Each number is 128 + 24 x the weight over its row's rms, rounded and kept within 0 to 255. Layers, rows and columns count from 0. The size above them is the row's rms in percent of the matrix's.

# layer 6 MLP up, 384x192, rms 0.13, rows 371-383, columns 144-191
size [ 97 101  97  98  94 104 102 103  99 101  97 101  98]
[[131 142 106 126 157 155  66 189 135 140  84 100 119 132 123 135 113 140  93 131 141 154 121 149 139  66  87  99 122 163 101 113 115 164 113 173 127 164 128 125 106 103 148 148 146 155 130 132]
 [136 143 113 131 128  91 115  72 136 149 130  74 125 100 113 116  62 149 103  93 149 136  85 117 129 150 150  80 176 123 140 121  77 119 123 160  74 136 150 154 157 106 125  88  92 124 116 130]
 [163 106 101 126 147 141 103 121 125 120 139 128  78 107 138 148 138  76 123 117 106 129 130 110 141 160 127 159  87 140 107 142 156 131 147 114 134 161 155  76 131 112 127 122 161 102 104 120]
 [110 145 157 101 118 150 118 117 113 155 151  96 117  96 163  89 162 138 168 113 143 160 103 143 115 121 124 146 155 159 124 119 120 133 134 108 148 138 124 125 151 123 116  86 111 113 107 132]
 [146 141 117  96 158 148  97 115 160 163 116 106 109 151 145 159 107  93 150 173 118 107 136 146 143 123 106  90  73 129 101 171 122 103 113 122 135 127 118 113 161 102 127 122  92 106 135 165]
 [111 123  99 114 167 122 105 118 105  92 105 126 126 135  99 132 108 118 109 132 128 142  93 144 141  95  98 139 109  78 136 144 158 149 132 140  61 110 176 147 114 126 166 165 140 163  59 143]
 [113 163 155 135 132 147 144 104 148  96 133 120 125 166 117 111 158  96 157 139 114 132 145  89 139 118 140 112 145 119 115 120 172 104 118  95  98  70  77 111 111 183 147 131 120 158 214 152]
 [163 113  64 149 178 127 106 125 124  77 130 152 135 132 159 178 141 132 160 120 155 144 132 137 120 134 120 149 176  94 126 138 154 105 144 146 139  80 139  91 136 123 183 112 156 130 131 125]
 [123  94 124 112  85 124 132 128 102 117 159 114 134  57 132 148 146 129 153 113 130 170 115  86 149 110 153 106 119 114 107 112 130 105 160  87 143 139 133 121 131 148 111 135 172 102 138 135]
 [108 152 154 150 132 125 165 114 129  89 151 123 132 164 123 162 160 181  88 122 129 145 149 122 184 118 101  97 121 182 148 133 123 139 135  95 115 133 126 147 153 113 121 132  90 176 163 109]
 [137 152 125  91 155 123 157 159 140 135 133  82 201 130 134 148 137 107 139 161 120  75 140 160 104 150  93 142 131 140 117 114 143 119 112 126 111 158 119 115 101 123 152 123 123 162  94 101]
 [149 101 129 136 142 157 106 144 150 145 127 103 144 137 139 123 124 156  91 140 161 126 122 108 125 140  79 135 165  88 152 123 139 116 137 108 105 162 118 122 121 125 109 123 131 110 147 129]
 [132 103 151 116 121  91 116 158 132 149 150  95 154 138 119 112 133 115 164 111 117 153  91  93 114 110 129 149 152  98 118 128 150 132 145 158 127 127 130 125 105 114 102 168 132 107 125 101]]
# layer 6 MLP down (transposed), 384x192, rms 0.179, rows 371-383, columns 144-191
size [102 103  95  96 104 102  99 103 100  99 100  96 102]
[[ 96 115 110 106 161 142 122 105 112 125 156 128 127  97 157 165 101 101 117 144 111 143 121 143 121 135 147  94 129 119 137 115 194 106 168 160 129 130 156 113 163 131 142 139 108 145 110 136]
 [135 139 131 187  93 116 128 135  58 144 110 131 142 101 144 102 114 118 130 125 126  96 136 119 136  96  93 142 141 145 151 148 155 123 122 118 151 132 162 120 146 120 151 145 159 131 142 137]
 [156 111 109 157 111 150 123 113 101  94 100 162 129 128 124 116 136 105 188 112 128 101 142 110  91 101 129 188 167 106 134 150 159 129 103 134 148 125 110  90 156 132 181 163 132 123 152 122]
 [105 105 119 135 117  96 177 115 169 131 131 149 143 110 132 105 111 157 119  93 107 181 135 159 146 133 110 109 124  83 143 146 142 126 159 150 169 149 124 105 106 105 140 133 120 131 115  99]
 [ 98 118 145  85 136 138 183 140 189 109 141 109 157 107 125 135 115 129 148 143 105 134 126 155 106 128 135 106 155 121 148 131 173 122 132 112 111 154 126 125 142 160 109 129 111 121 109 105]
 [ 79 138 166 132 125 143 116 100 135 119 109 110 155 131 101 173 140 123 135 136 147 161 129 137 100 126 125 151 159 126 148 179 112 150 107 140 147 149 178 121 128 144 125 132 145  82 114 122]
 [135 135 134 119 111 113 111 130 122 154 141 120 150 179 118 121 139 137 178 119 125 126 121 126 136 128 151  77 106 151 121 138 114 105 125 161 106 118 128 100 133 134 107 135 117 146 157 162]
 [133 113 163 135 185 135  91 132 104  96 135 132 123 143 123 118 129 161 100 139 130 161 129 131 120 119  83 100 120 183  83 133 173 151 145 154 120 117 165 122  93 146 178 123 129 133 183 102]
 [159 151 136 129 124  83  83 153  79 108 136  80 110 125 166 105 134 114 127 161 138 138 137 169 135 115 103 153 124 136 136 160  51 156  94 118  96 143 115 130 119 135 121 125 140 128 144 126]
 [167 132 152 155 162 138 113 113 115 100  97 160 103 135 102 140 111 125 103 166  95  94 120 100 112 130 136 148 147  70 146 113  80 134 117 119 100 113 148 130 157 135 147 117 158 143 128  83]
 [138 140 156 107 133  84 132 149 123 122 139 107 121 161 131 159 147 151 144 165 125 157 154 110 145 131 115 107 130 137 165 113 109 176 101 120 129 161 176 149 145 102 126 167 131 181 122 120]
 [151 135 139 145 109 120 154 139  92 139 143 126 137 131 152 148 111 171 145 140  80 124 122 113 187 124 108 110 168 133 133 170  94 150 110 141  91 134  91 132 127 100  95 120 135 153 130 132]
 [122 131 147  89 157 131 112 110 106 120 126 125 108 160 103 149  94 108 118 102 134 167 146 139 106 114 149 130 125 138 108 159 147 160 148 180 119 102 164 143 118 156 113 135 129 151 148  72]]
# layer 6 MLP gate, 384x192, rms 0.127, rows 372-383, columns 144-191
size [ 94  96  93 101 101  99 105 104  94 103 104  95]
[[ 91 127 108 107 142 135 106 125  91 157 124 113 126 114 112 144 131 148 106 112 140 111  75 110 153 124  70 125 111  98 126 131 107 117 106 164 119  80 151 119 126 101 103 117 143  98  93 169]
 [103 154 103 106 119  99 150 113 148 144 122 122 120 149 113  84 129 153 175  80  93 139 116  84 120 113 160 153 123 117 137 155 144  88 119  98 139 109 117 103 121  78 104 111 131 159 132 111]
 [104 180 120 112 148 139  80 111 136 142 121 148 114 128 130 116 118 100 128 162 187 108 109  84 119 107 143 139 109 159 125 137 158 135 124 118 118 135 121 144 131 172  82  93 152 123 155 125]
 [ 88 172 147 138 114 107 111 128 141 105 180 101 109 131  82 133 138 135 129 149 127 128 155 170 109 150 141 103 109 111 115 115 108 155 110 136 122 150 144 141 126  99 178 104  82 148 215 178]
 [189 147 156 138 100 151 155 138 103 151 111  94 118 149 114 147  76 141 150 114 107 168 111  87 116 151 101 132 137 133  81 135 151 139  83 159 139 166 132 136 158 132 114 144 156 129 118 126]
 [154  87 147 100 125  95 101 106 120 183 151 123 131 123 175 135  66 147  74 159 150 104 111 132 129 118 160 147 148 124 165 114 140 145 137 124 189 172 147 165 199  98 115 115 112 139  77 136]
 [135 124 100  79 134  81 146 140 159 132 115 143 106 112 134 121 174 124 164 121 129 116 143  86  92 117 140 153 131 120 159 185  98 124 128 164 109 168  94 119 105 144 147 126 130  85 149 119]
 [133 145 123 147 141 139 186 176 113 130 106 113 149 114 137 150 120 135 104 117  84 100 157 148 127 153 105  89 110 145 128 143 147 143 108 170 117 146 133 106 130 119  84 148 132 181 134 171]
 [176 164 120 132 133 112 154 137 145 140 149 102 157 144 130 164 145 154 129 130 119 131 110 108 137 177 125 135 146 135 154 108 100 120 131 133 106 140 115 152 146 128 134 146  98  96 134 110]
 [163 125 106 103 126 151 125 128 116 162 109 137 118 132 125 126 140 129 131 139 163 118 120 145 144 129 137  91  77 142  84 139 133 121 158 168 133 101 125 114 175 143 141 131 103 151 138 147]
 [ 89 124 116 121 165  91 129 137  84 106 172 101 136 124 135  88 138  99 143 147 131 152 170  93 113 121 155 143  85 139 107 173  83 155 132 151 155 116 128 120 172 101 127 157 147 166 114 147]
 [146  88 103 102 152 141 141 122 101 134 122 149 120 133 138 105 112 107 122  92 185 107 136 143 156  95 144 119 108 116 141 133  81 115 129 152  76 102 165 115 131 139 164 149 153 120 149  97]]